Part of a small language model's weights.
Size: 11 layers, 2 heads of 32, MLP 192 SwiGLU.
Training: a variant of Adam for these matrices, 5837 steps.
Each number is 128 + 24 x the weight over its row's rms, rounded and kept within 0 to 255. Layers, rows and columns count from 0. Numbers have three digits each. The size before them is the row's rms in percent of the matrix's.

# layer 4 MLP gate, 192x64, rms 0.283, rows 110-143, columns 0-63
094:134106141099122095137103120142100100098152080084110125122167155134128110117095092135110124127138150115099122129107109114140145185098117142109125122124121091120110133104137090161164105103171075
093:118146116139129145169080189120105133161180103130157145138094127164107114101163117141124157119128126141136079104113102091122138165139117104155126107102143122163095128120145107142118102141091114
106:145107133150139104132064173135153171128158128124158190127149130141099127159140140136135134151114083149164123079138128153103130149101118140152122138146114140130124142150085118080134157134137155
109:143131106113122110153137150099110116135154152148159155118074138147138116125135139154121144167164189159086092160147120110108153110133133137113128082106160113087112107138104127131088167109116116
107:146137118182118143117115113093095179155118143129134094131112063161080151117110134147106143163141104134117090121125140138073105125083126122140151138127114116108148143143133150114158084126135117
105:123105133149104173144131101097122186144112114184102118126120123116148153127101113157091121130138113136109152114137117144114109140072137146123132145149129162137146072138107113178127113118110074
105:109115134187134087142138123115109147155153097041105154108139119124099125116136117143094136134099154120135148086131155122115115144136107110102117098114104123143176104156100115092112112121131111
093:139150119140180117168132125101110151171138118084126125153125116127141094120168123116059122161131108147098132099092120107127126112160104143091131156154126166106111109115133104135087132131088116
102:156167145149149151147095122114126140114152159144122163151133098128112103136155120168125133169073167135147116120107093149107099115105134127162102129160115157156176117105123104111151131103089099
106:144113116111116100162127164114161099147107130103108191087101102155127123154148145137139113132168124110138161114152140128058111149127086134112145092142127142147134136099102121169096129131151119
095:114117151130110176116112118120147132123110170138116130137140138103087174141118092135126123142147102131096121109136103105077115170125088117171107138087068142119120114127155089126127112119077138
104:125086123151120115183143160096129102127088114097135130154100153125121141107126076144130166200161140112122110104115152135128118143097117149140122131122085092130137106124158077114134132105124130
080:116120178069121101109078110121145147139158114121096138102129128098130148125090123139142102124125152118134113128129097115155144160118154077130145159128139055100123105120109127129170098139150131
085:146135117133130086135114088080147123131095155137112143107134084150137105141149150131127087117102102145176149141155165151113099131162070108123119156130148132100153139130070123132154128156126144
095:155113151128136124139136114106106077162120073098108139129120119099121110146121142102105149118124159171124130115150106137181105154108174177110090126154102093122153095138091147144142143142141123
094:131172168122127093158107145145124120143145097138144153130125118123109104132113163109086147168131126121122151112170132099140139128135139139146131154137102113178132135057129106102136072161121085
097:122132142122129107108111101148170149182146113124148113127167118095076129142113132129134082132142109165132126122113167121088161124094147117133130094111106121123153120202112110135122087126163143
094:118165104141126116150101088150132125141181133149111116117141101113106163157145106129114145154125111103106096089208110084124117128101111123131154156151149137107130103119105160108118146094152136
087:106113103108134109161095155124141184152094112116121138130136171108185110120151087122124106114122144145103148122184143121182107127119148153102085145127139141153135138131139100099091133154117126
091:140118134108138102086096130141109129107148117146123140141124094164125100128108091114126077114148113133126143130166107048123117161118118154122136109101104150118164171139121161132114138091166091
093:158128082129111128133165173133135130117143165129122160136130120142129043089109148093126107169144098147067133101127111106126093112119089124151158124151144121137125119132126118138150144126116103
117:142125124092105129169139142061124169115111158118129134146107095106133109134098105160115172103151108112088102100145080104121101129091117133136156161121120164121122095155163106126129117132117110
102:133106138127130160158143106145127130151132116134204126125122089119099101129120116155129131114143155145123121102083127072089126106177106126161121122101135090147112162155160091133146140118122166
108:147159154157128115106142169083136176127121096096158113115106129111152128115110162122105134147156125172105119113143128120120149100126136152122185170143154152130132142115124070124113110094167104
112:179149182094150166134129122122100137126152129119116167143176122102139160126167147146090131145166131104124110098100134159155112120093130178133147123089111126114109107114106115119149151124164129
107:135157162121180134165130137123076105134114148079105167102118149114143128115129124166130127107103119157142116105154114094134155128136170157071133120096118095146123080115123123101124142140097129
104:108160125135120166171096130120134154170121094113103133135125129147105142120167147137121119133144116145124111143166069132127141196147151142128120140158100139135150114077142095071106127111123109
091:094113142170120100164112115139118129086114136130110132089095126115163105145110083184132096119113119177133136110151167107142114121095160110175128147085135123095110131123109142123124135089145121
082:103095145149153139138133100137116107120162112102133134098174123117136116161131164150160114124145115142134149137157123070129119108104107139172133146104142124072073126162098087138153145098128151
090:120131098151105135108110089135157125128124107111121135145146124138121163106106154110096140120161137142166143173124170114103126144112198135107135134119128145125135074134098081136122145101194136
097:109138091115169093133146104115123176142076139132111132085155132094118093124134141151149152150163082128168139123187141110111151126115115114157125143112123164136124111157119101133105161151104126
114:081119157174120105131136169137120097113098086145095105142150106118145128123156094164109121105124107103133113139136083124115155137135122130104124099162125091105135135136118053108156095110127139
095:105120134140107134110121165134152170147121098144133121130114101124137136107117154128126103177142148211124111118086119111070151081124129143099118124153096103126147174139106135155127099141126134
117:138136151178115146142088162096144155137166077129157133126146135139120133096116109129115097118119117112155104070148113147095095131117121146117138104089138093142136126135095094116171079121123109
# layer 4 MLP up, 192x64, rms 0.247, rows 110-142, columns 0-63
098:128148113153108093108147157124146121168129158138119134108175147160165095135163145138151109126166117125128120137103112150158125111122055090155173104095124105110141125144118120131150117115178133
093:144121164133152168140163108116119122122065163120119092146133102125079143174126162145163151119145121148135176148134134123128108166137098169093140146136134159120128106145113150130113165092136122
108:126138125110084152148172124110135091121121140068093148131149104088127131140135153115157120100133153093102141138111106123134107084123119138140153132148078107120120163151077115117144144132072110
103:171136135158094140143137162156122123130179145138180141114090159134146176106112109151127100140162134114126101176150110106121165111155117130098160108136115112099116095136138136126078152130126143
099:155180091147145117120085133133125168128158140131130109152151118104132123125135119107127121123070135120125102157150156113135156100129105138105100117146115060127177145122137120134168107119176095
102:161153122147094156125075115139160180115164124124141149107110090115159147101157135134123141166106149132154115127106088146153107129147113144093160152117098155124129151111141152128140106122190122
098:149109107145107189136119165152159152138170133110135132182119124150100165122109176156150116158147091138118145134116147108128135122142076097139144128112126131093130141113089133120134145097087099
095:131148097115102116156155168111142152121079125141120096078143137113084104141141115119153085105136120139166146080129069109113120139137132153112106130101174134141106121150136110114151145141090147
095:137129125130141171123101107136184167110108129154122134124120125168154172133142123120074127150124118137184121139135137108058134113088117139134102166133112152122160153158149138130098129147148108
102:113125118149133169145148143154123115141141132143170109195152124128153151099133151129135154092088104115124099115133082142134133139099144146128125104156171081148126106151137145163154067127122138
096:128142129104104097147117156111178085142142160134106138105083115154136143145092122107143146105127161139118104159146140102135086127115154117126163168102142113121135187070108110106135105122137148
109:120157128137141149120148097086160154124133119116163132141078100168114132136132152133092122134140119135092136132122118142089136092135107083140155123145161099169079135127094158129075116159118160
088:148151180141159107123107161144147159101103113136165157108105153138106136169137141127129087101082104129155115125168166134093106122138120150161163155137130123105164159113130127097115118122125088
098:143116100214153136125123145112131142171114175139111112163071117131136087159136130111115146173129118141125119140137118157156129148134143089105124158130126147090159124109140115135136100154148153
115:125125123108140139153117162112162104112139112139120082149081120114095112120118157123107138131186165159093109148119097131166115160092108163108120133120116110140179078118127144112099119094117136
095:110111127112184083098143126128080082119154112121100127085130134193174124133120092117101155131173136115115121120090102114139143155152149118122131115145151099120117137133138147159146143114099118
094:108177127106124098080149114066170104087134149139111139141152142109159164104098126142113132116160114133146111101126136142103125162138132103151141132129147109169167160120170162139140115153127139
089:105139089198104158143151142157117114117158121154151121101130092117107138138163154118104166138113140115133125152142115131135120106136160101130172139059128127131170104134112127097122173123130105
089:115138132137105103160081139121116130145146133128134133110110128142122091122161167136119069113125135085101166101148189139156083181128132105096125165158120119131113137117127104117100105131109097
086:087157134090160121109143129106144117108146128108100138139114134156148145168085105090130142127150133138122117165160144097140122145141177187150119149105127152146083156131091125096147099132155145
093:095097122185128110087078153099130168115131078129158125112131140129127144101103160107130137144109182096125165154149133150095132094144128147116096151125140113109114148146110145148092127116114149
107:140214136121154156130129130132099124125113102129151132045136159097109150124136133088130103135137085122138135117137126142104129137153125101128132138116194152123131137120149093130111130150100140
100:140169099108120159144158126107135130135131178147157134157116114169138132102120133102097126177165144143099109132138155145086082152123135082102118087112127145135115173145097115123123143150106101
106:111111156144149081193111147162110123108128138108112123117136173145149088119120162142147117138129152166164133128167180120112147089168121150140124136148107102130139162129108108091107108133107117
117:124104119122100106118128098127100098119147092097128131121129132189158127152139120105179132099142151085133056104102124124132134155106138143173144130127128107115105141105134108190126106137150126
102:132112134149125117139128141156178094153122084158143139161153122113136197161155105143140131149135126117127157144112118130106158103123159137182099128107185130112121158145148133090113098149132142
107:139118163143104137134159114121146150133070141158130157073070132093128129136112111093106076126109115137116113134156133157162120123109118143104139151160104167115131100145158145095092156121129120
091:126096151132099101104096157178135140148179165157124101111124137151158153122101080123154124155098151126083121131094153114137134151138127125185134144123119152169118122088155111132144133133112120
085:130090147112136123077094095177127081069146133111129144125134080141103116120117135140167146111089136134115132170155124094117084176137105106112135106132142109144149101135132120106116120133104138
097:134130132108144149163105150148091144154177151144158125143083117139122118126169150136119140121118094129135115127132125086159111078152132134131132115106113204121165127093153162125143141159089130
099:133166080122113141171097100137133139172112154130122176142105132113125108118130121103116121077105092128135162108130106141086154121120148143143060131130137120097131107101118083111142108136095134
108:141094089165109183130157143087150091119079102132110132133120115092106117154130088143100111145096132125116137123129155126117103145098165103173134138085140131127153117143161142128112164118093135
099:094141103153117089130100143158166145070130100144137096102112124092149163156112111118130092132132111118127098149126126124159126096113114167150155115130160121167124110080166087109100137121118123
# layer 4 MLP down (transposed), 192x64, rms 0.183, rows 110-142, columns 0-63
096:111152149092081146160140165145109130113103145101102148119094145104145088112130084134128121116097117122136152109150164079099116167147169098162091119117145132105155153134143108109098145112132131
090:134129109111111127176137138129134131130133154086117161123101143094098138122129175140101095138144149116166069123120144134134119119127165133113098108149135114114085109134103071058105135147112134
111:135128158113140148134135117142098088147108133158147070168114116118127164119102076144124149155135156124154099160119125072136148127114141149151121085143135112175129110107135079163146122106136112
101:117124124135085141145157145121126120137172109129123129122076147145148118152116114071169134141151166117123112152174168168139139093152136134099163105146139144097142131110133150121064121131156134
098:102126163145095119128100094136159109117095145153127124113096103123115121155136128069156138120149126161094112150156109121098118125149117088119163127134106146136064118116139097096130145068117129
107:123138161157121083101122122146131106140122186105112150126127139134126161143094137185140105137131050156164080134132134119142137120149133129146110126112113161112141163139093100099101144136122115
098:096191121123130102122161097104098120090100105092123117099134132105142113137139136119147172131135145125139170137128095091124135124112205154137114107142156142139127173118141107155123123152160124
099:104117103095137127151148173115144149129111129152133101152128135129139130134131107151095074091128126142178153152139148092113092146129148158113160135101160142140116075113120149119082167083139129
100:147111101120104122113089108147118112128137135164111137132130098136106103108159137064154112105143136143172086129134131179116128099166167138115127124149127108130167193117106129113157155112106142
101:109070150144133075133126115088101121147162063130162118055132151122110130119145148113125118157134132105114192122120136118144127155115138142156094143115127113097134118145122115103116139124118131
098:148118133110142158156124159101108103178111113146113100139088115167140117139107131126121118096164092129155107094135118116141097138092100095125118135130123109150141122130121112062140156141084185
109:120120131113148126183082125136156126125107160137109160154120074139154097058149081136157133113119140110139102144126138118106112101150142141141113078182125146133124144157117148127126148124125155
089:128114130140106156137104114126096146126180088125177102137131085114133105125118148111122124110124129126136088112096096113166105148135150160121101142088117184148130157116108082103090092136149127
095:145082107138150110129149123152090119131053108137159165136114124092121131146123146115163120084081101087129166135141153181129097152154139130157116143131126127095121143099140113129142142139126123
109:103130129146114120122121147127124184122102125154154151108158123136146168080155119064110065158124143133138166110136135094084128107132128085136116126114138112109112145127147135114150097135165096
092:123136144096116140140110122137140128152121172107170151184126121120129161161170111144145126144082103112113110111122099201101109119063111106118130134110124140126126134115101095121130097158125124
097:144104174111123103105175148120145105091127117118118086174105157142140130119094138141114120134131138172120108149125139116150109123111125105171072157130127173160078150103148145119100117110144111
092:147131176112158131091133122146105131102135160151063092144176108140138142128129165092099136106111142152113109123146162123145150139139084128097153126134106115147107119143086142070107117136131117
085:165143154142140169100104190105095164086144090153128123122160129148151116167100111074097152115124138123142127151128122142143149149140136124098169115159119127158136146114161168121114131111125121
085:129117115116132167133119140097079108129127100122127110142135101159075163169125103126105123183164114091107156129124088109109109127149152155160090104150143158113133097157128142095145153136145124
096:077156139087166130122169088102136125147098106108143160153120139110115142115149138126126166116138099092145087107117128148151184117125149166130129116112092102122099133133136149148175131149122094
107:113150103096145125163103138167102117152127169144116142143090093161130106128085153118122134113119169161138131149138114152163139166165136111116167094127120084138104088115135128143170154105125150
101:112135099151096101143119129119123152132136126159125135125103156140146110056097142052071131131126134094158118149159157124105134147068126141116120107139154127108094143128150131114125110151124125
101:122125142134128115129133101112158182121137125084137153076091129152138137120131173134101128113197161126115142131125161155094110147132151132101140152151101117123128189148150118147144118126160163
120:144105122126131106151111149108131147135137146144112128161129151104115132130161146203096156146116117126124214132106121121129161098157130095124105113113095106145139152102098176113150104136120135
100:129150136112104129079150128138122168144112150047123099117101097108117111111130170180152135081099130117109088146142136133133142116124138152105147108128152116160122121085118140102152136103144139
103:143131149130112149129154149088109114113158132149083115128142107108112101134103171163120097153129162169144178163144115096106147092148110154155078143141146162121134119081158131137133110129141146
096:138130133142106127158145164107103117161124152144107114105104119136114086101062161158137147161112140149154135104128117167147131132100114106140154107100141141081123166133133203116139130126124109
089:152133107111121170095160139112104131161109139121115132118110091134154108156103076149167126182154159130121146121095117152139106110146123122145150121076147146116103121096088112111097139174150139
097:105130147118157131174138133134132134156126139126128140157092087091105063135148122158136097123157123132110067104099156106131139086186117158099141123164114144115153141130104150120132135123130118
100:113144082095154161109121174154104079117149114127132140150155132074099133125146137121162086143097157121154120158153147136134146152080157102156108123115109164152145093108120119116140130115125114
102:094053129130164146112126118118133126105167125169115139118137115126136163137129149073110132130151125116119105111116117156098135148135081173122076097131113142120109159106120165121135103096110108
100:126084157114117153143098109113108114156101128120178149137125135138134160143153114198129161131142130159112124128116133083083120120151147181165150131135107127114132131143168084154097139129111126